{"num_hidden_layers": 8, "norm_place": "pre", "positions": "rope", "attn_scale": 0.177, "optimizer": "muon_variant"}
Each number is 128 + 32 x the weight over its row's rms, rounded and kept within 0 to 255. Layers, rows and columns count from 0. Numbers have three digits each. The size before them is the row's rms in percent of the matrix's.

# up: layer 4 MLP up, 384x96, rms 0.201, rows 289-310, columns 0-95
# down: layer 4 MLP down (transposed), 384x96, rms 0.0917, rows 289-309, columns 0-95
# gate: layer 4 MLP gate, 384x96, rms 0.196, rows 290-310, columns 0-95
up289 106:148130127089082052203100181079099128145171113116153151120106130127134086159122109093048139127153131179177125100163164087091096167148105130112154052120151121178105089136139151053160106114159158135155123136105140116136178116141107153144162147116104128112091167079117114096107070074158105148
down289 108:088107100124082143107117134111096132168115101112147079143156090094072101145106119147178107157098129104126125142082172130188137173098134087138081141116146171158127151130090085118118136079089112131115155103160194139129082057154136062095072103119143098117141111134051076201135087117139124073
gate290 104:157140163136111141157102122171119102100141069097108123117125134132201085152166170118183114119094168132046131164181161111137061182060105137125123194127099185130142098114140126103112145104122103150141185129094138109120156099081117124158099126054137126084188148097145127166136089120093102081
up290 105:208137154131094105067190124127100158063109173137118101148142134138127116139177128102111143160152124092158095124138136093123169073134124131110102171130184078092144124134071146156136142146177132117126063114054099176184125122144078137113145107101136147108115192128142198111136130131170156053
down290 104:109118125144181126187146154151120084187104139183119103095117100114145092159127074190084158149157134131164136130104126072126140071183031094112134093155081118134128162132095114124119105138069108143167065120133102071152106137132173125079147086117116100173130116149085109175140181139161140114
gate291 100:112158062152132156161151070094154153106129144114084120150178184175130170156094115140090182176108142207133130121159157102102138115133121123110168152120087146144123133145164193108059156154107107135158188171153164181082118164135144107151160075193119120166145105088165108149107137097116121087
up291 099:148168112069129154209148090066131158099158112118124106180085150103148144197124094154203092151131177126138108100131109107104108138134106135152115123121137149175138072124159133098173124097113134102140125165099168174170141115107153116108159099146106092165115122171154037138061138186087112102
down291 096:158088146154096125113074094096148174114176148123118163138130099119112214148120145113156056171115118137155151131142123130118074146138136093076105142114079109156158073122117134087147160126095135110144168111122109123171157123145089127163101214132078116112156177140176119132072133202141133216
gate292 101:128109143065103105152188148135159122116119107125184099129101165142140093150120112144140109086191158099143153080199136149103146136171134131123148071123113131117186130103164125085063105185046175138138096124118104152078125188052148151099122155105128140137114078049135117098093145147122113134
up292 098:127070198152145098133159133177148093172084135140087141186151172102160061093112094161147120151123132154092097135126106075085163135102087138158111145134140128134140199134143100131118135130105101126182132104126160097059161137164106155104177126105178069061108116080172172129142098118122187133
down292 098:123106089191165135115089118142129094084074117120132166083132122120112091089122093174082173111099180057162166099128161116111161141116078141149135168169154129163124126135127105154148188173140047134075146127098172179122129119092160103098079154178092117127221112136137134160151112120149129142
gate293 095:054172159160137124129148091127150170086158114143104135096139135109109111139178156138164131117099126168084131086081167143157110090157097167102123149172187132121162208108109055105084145137149057124135178092121079166166166109135108095087147155138114128131106118215100126104128116122102135071
up293 095:104142126115127149086117152098173097162147129140151110165178102174141122172170178168148159072094131129175151055140132144105114081035178113140104117190107123196145146117135123135074113112140099188111092108125136107067150118155098130101162163089088132127057122142169111133156154107087128103
down293 093:128145147125149163186157091160070159113145112133099151108187185074147129083149136172116109136130111155158117155101147160140087139121138109129119112135114130121071190037121046175151168157146141181127197147147111128145072134161177137111131135144182064114153120138114132120096146177091173123
gate294 100:085102126147144132162086127161090157144154118133134181159120144123163167098102085115175093142091036140177122101077114073092135108162137130076177163081135139123142118112160210124098135084078176116132105077116145132145134145101149183129129077125074182199106153126145128107153134126113163155
up294 102:138134102137147130067128122148122164144147151083169140121124194209174154071084085127156105141147085106195133127134145126167054094107076081157129102109126192140137115152184090116117127131079168179123088117129119136163149172129153173048167152150140099120118095111109122147098083152136161121
down294 095:082102144082129135113115112069087120106106165209091159169112085118117086137113124112083160121073167127216121134133118145058115181138072127122176126110123118088126107144143144084161176099140153126093176164103134186105130135183133132092125136081108127157125152149139121112049136197123149134
gate295 095:136109128110092163103179104130095116158120129103135127135137138087104105207149151123096154123140105086077107165137105161153114136068117112089098183136108055125160121142173074170167075173099151145143136115148070095092162108077087152140124200107100127170128120136133046111156121162112169186
up295 104:093099183155106109118154102106128177126185127165105164191134193140105128100129140085167079149136104090133152100119080094156097119072160131144156056064153130062130120116110175147122152120126104152087059120121086115095169123084177076089113115169131118144129137152123120109084148186156130087
down295 103:125165105131163135123111046164115105173112149080103096155151070085129159226120167125100126098151117156116096142138103126153147092160090117108132110119192111142120146198122127103108140107102092114150085108097094139125122189150027169172147138138141103121191158130145114092182112091120129156
gate296 098:169194069127157141136197123186145180168129174162168117163094164128141110128120127150107147142122160127122186145142064179145114134136145138133097088141148068150157131156153125196190124107149160137144140099141140149173154170134113130134127182175111152155168077210168095095108147099092154126
up296 099:109087184154080161133125092074107176174129123178156097066155140152081111145138113149180083127120160193109136126099089128180147116096094118155153109151101093071123155100097148110125109110108141123171182123127150181098110188154165134090092087164110137077109101153116157142150112181063165100
down296 104:056137087125115143146119162151114137095119170135110117146111173082139090136142148140142163137115150057108107106039115170170152154157114136111173109153113100200192144111108144171151120113155169131110169079122101189151159110131113138144128134178125151152110175108062079117088186113055116146
gate297 104:102115154120147068119153124097114128106165084114148102131136160129159118166185095099106140095121115154101126144133048184150034112110156188145072149092144111134154077140151126188156106092083086119137094113196097160130147141113167193097116179144092148159150120101084122134117095097073125107
up297 096:196152130053124100108131095082176118091132129100188139134118136135149110166112107123178151137172137128143110159168129105133092172097042102147148099151093132125141098077094123107115146102167116055110168098096197094150122125198130115118105056119131111142092145097121057140106102146146084114
down297 099:128086163161079115091100139181106110155154121122159151135142169129115119111147153082100200143105169166090068074143130147118117156104131148133111111178143099157133151194112096146175149062113161229155091131156105177068117164120107105085106106134132156135141107109092051147141110127098161116
gate298 099:089140116164117123194143119131165145132104187141105165121096171165152109170084159131130159051157120144166088152138179091133121139103187176132127163109158139138060164133177082122132113157126078171090135129089153111126108121130134176118159109179146118147124143053166157055147098103169150081
up298 106:098142096076162148130153121114109078088101152143165137068115110147122132099139124169120145162131099175144110059070100142100099128118099109139117106144191130090127109197152111195095075165122097171098120146124044108142148099103104110106161132141164053163189126122112103112171066134114126173
down298 099:177108149142072130141133110152116153066102148137078137190110164150093069150083147096147132039092101054092140092140103174139147117108161135146149060114110170161170108127102152110122168132119117148128133089087141155091117153126178196159078143131080177125112119115193100159133143146152118118
gate299 098:095082113138088095106143089176177079120147165106182123118095133150150105189131174101100099153102168070124157111158113145104122116122069131095134168085207136095106129168102088144137144172060157096136130103132165100095113149133182105106123125144101077164172119094149142147180125145165075070
up299 101:113110118148127069127128183180165128137153168160105106125138081140117083169055168079087169167103158140103161140128104117133154159104145101121105149125100133134137151127149105147111094172149126137095173103139109117137140196127132069101074074030143086173136073127099118143185154162137059124
down299 095:125141151148089143147136050111153176135146112138159125100108142131062201095166104149089166128107077140103081090121130121152115122133086121141080148164156160134109165134106140070122141165138172092140090073038116175137171091076142166127120150121106128132147168105136054083108130145114134196
gate300 111:153168114097156143171124132146134122062126135145159117192160068091115118053212111077075133138159111163091151137149100146146132183087151163132173096150093104127100181111092141126182118167120121081105139115113071130100078125170124140139184084120121136115117169107108093152095100082157142171
up300 111:186158135103093141105163070157111143083143179192094142107147111130112160111150118142160130116108133116098149163151123165097149127114105112112128135190154118128167103124151179153176105079170112151094070120155118129064112133150113068118186111168130192187075127180136127122143104041168091100
down300 107:108148091130085109144164109108147134097134187158115165139085073132146068145107142113186113167098109124114161146117122092142163141152134140116136179160110146178108096132083104118143160040104103130127192172083088169159090090221164156142164148130110173123137135087153098116146165089137066142
gate301 095:115141147160147124124132113133100099099096107158084183132121140199199125164146053112185055094133145078196100123124169210088152092105130153087135156116121120154134092065126105134147138076149119128135143133097137194129127140166087100104089089107087179129138112103152144112119112118129082166
up301 102:154106123125095132142136181124135106151083175160061083097079119087145101086134141113172122098086142141125117146136084163075137200075142145160149096106111096129092136118074108067085121147073125108129120091185121080091097102090118087130165135104146165117139106150161190163054128120154121075
down301 105:223190165113108084113107155188150160172168126104136136135100148120083084149087202113086140160100116170101124146148153164140126119163112119144128097146079130105159073104137120113127057139140178137116124130135133094110133153058204139105145181156156152130138153175077152134178167137111140118
gate302 097:166154155154139160119115117105144143144159143113114120124144116137120192182135104133044096106162114148122146149081166102152112120139097135131072097151117116136173131138113102103152229155117070184118157163153114081134124049150202127170142074136118111152067105166138100140094132195165115102
up302 093:183137138167144130040172163137156157099141099124112156121097138148124124093117137116137146127073150125145174142118119137156151117098096154145157137098165121110212131151122171076110129112158214140137119086097221114124144128156027108094125153111139134110142149139156105126165121130042090102
down302 098:223090039151171118121102196142133110206175131121174079095111097150125126156137173163190077121121119092127084125132062173138170139115185145159131099128099095105076096109137153151124126117109075119092124113138154131133126089132160167146117106128116104129124063122103137160126171135146113137
gate303 100:060123178184094086112148154122138132122147090148135098113100090164107138115136143153158123174116054097125121088084108122087109098102137177092144082160083207106133132191184155115119172149101154139066163157113160113202174133102117149158117107193137138109105120147106144116127084138131179150
up303 100:083099117068160161140124090143105096150060170134160138074112134147141088111145125155144118089142122143108105059165130104098100133096092162113082163069085178130083141086124128094115171079108144114173112114151086125112112191137136118132166146077112167140109122095131189085135120128136048058
down303 100:060098109080148170147101092091138115062164099131137127136132094174085130152154162105132135080185170113170186155155179182169102140128130127141126165165084078114124154152120123089164130103165147095118154120160204167171164123094091080128093071079129102108118134151124113138124130104080110077
gate304 099:102146108095066054111156125127158132132129115093161166165075050106148132135131132144155092067165132143109169112097126073132127182188184128133141103062137119124108080176164170153113132131090120095149170210112134164171143126155114112082157135126165103104117165119108107072164148102106095113
up304 105:136109109105120128120069134124114121096129078137163102108169113182071119124165130176183106142158130131090102066180146102088140105130095141140093119105191117184084120123139125145163163125182091117147132103171075092113172146016111130144161151145114135120112135128205126143105103209130131139
down304 104:094100115153157136088168127114098160110072134126162121106083176166084123099098071139116107112154134148154152142195188174141153162108125133122119088115122158169172149149122169072110123190117085127117166103191147134094133140134105172174118114149096096149102059132163149221127075092126155100
gate305 105:131103161125140156155173174141133162107111087147127145203163131189135122142114126142082117138154173183070131099126146173148169107115174148168089154135097194138172144112116180186156166162091128125090091116089165098112163100108190146134158106137123167184073164092156143071097153113155153127
up305 099:172149138110112165140105164147123092186128200090111110159109118128149202134093114075057088125156111164095099160154176098101155098111123096115120089145143166152067099133152119176081172120123128150091115121105142131125131168108125122089114172082157142083116196109110195131118179158144152194
down305 103:204137136112097147169148183132110186087162106197161127162124066147151098108121114141114118082130157135118117145123073095125106174123096121142138107190155117109116097188092122116111096157123184123146092150136131089163096119106146115172149192078147201137121150042155145096131136111180097114
gate306 097:094139183109073181134160064109111087116153167088120127103142118147139084118099174093060129124082137104129141165094156163122135139177162124046101171139117121065152211133114060094140137120149183122110114117098093111104161170141128134120154132132173151120138120141159130150208077158128134136
up306 097:069130164127131124076138088078114108124148164111087113147075102120080104113159083129116130131103153142099116213093138179115104104126149199121095190112085120113137215121094080107155110123136099118148188077112162140111146143112084137138137121164140171105092069101159168133166060123112127103
down306 100:100100082117126087158118182131127112068152092110075123109153123163144164150121072189137162145170124113142139087128161132159125173069139146155117160165149096138216140076108137114098100100159069102134155142180181107111139127136100140119054099139114158152119106132179130081074158129098116199
gate307 097:201084115182140113200104080148060096081068094143189147122137118114131078184126129130086174090113093130107117139184134131127142133126145127112108160140160086119084156107117120138136144116105078075102100072122113164128122157127170163138106118120169141146161142181168127143061119184086122081
up307 101:147154093066124105072162149100138130091146162112131132099183121073138127117197144086082146124156103156121112140100176142139167196181161112098137081173099187126119156124148128141137079159142108100075178040163161123143111170159109113159082127165144140154154118198123139122128159140155085139
down307 097:069071173113092086181091154139129119088149158102161142125099114119094135104063068152160123114102175150070080155180105121108077087076139150138114179145141138130115098121121161109136179103127125158165100175114118177174103178143125064110127102134122088148125128096172170120184149106085129083
gate308 105:172125158189139207128140151109128140124152120090155096109130123105111122169101153082094121124149124056120155117142133149126146109147158139172160140136128168126095134122147144105131199095145095091138177052147112098174118183080069136125062140172132145161170092120092156162189095180111061116
up308 112:163152076121205173076133169105162154119107140111157132127159181065124151164096162159119093123140094130168126150112149090119148124128092142154093137123110117097105144101160109158176110179178154155102134152129083114127201174132097156087127149059155181074103148136139089058178164104132160128
down308 108:157166139146138094083105107131136106134148123164119112130159165122199200128116191151167100113079136122163108124169174131183175126124119090139100100109092174172137126095114112186201143162145143108148152178106099100184135157150144095103134146131172106109123138106093127128067167062070108190
gate309 099:103165095135090072151105146153110145080166107138179124116124131059124102165116129141158137128122115161159138078112127159154072108206157148183119113089138164136142180084105129089121097131070138135180162149091121099088125107027147107098080135126142148093126189112126092157113087082169152104
up309 096:096169139153151125163157118133106168146161151075081124171098149153130134141079094082109115125121112155147100079092089162170098157121156105167173170110114179171130129112159070091149113145092082156164144141111166131113096152113117115095053161119079185060116141177117121097115141125198195150
down309 097:105091160081092177141157138167111116128108170092111141136162110149093158082164153150154138176110158150139137176201101127182189152121099089115078162151153132174153129095108193153106160098070150175137125079128145111174181130131131100150217109133147147168125088089111166138091135161156115118
gate310 105:145103051120123164165105175123099148095096146148129155135158122174157157145147141149187084145149173164148124138174072144180197158129184112112125174156115106163087157105140122114097154183107062168108104141100152118136153167154126107134175138155201124131129083112151102123139073191120133071
up310 108:147093113139151194164161134143102115102113146103077064103102142120126042130123124139132090097163119114096111147137125121133078140112098119088181113131106115078073138083044122171100064180114105104146102149031167163126132115146124184111148182147122149120113174111120160133133113084151103163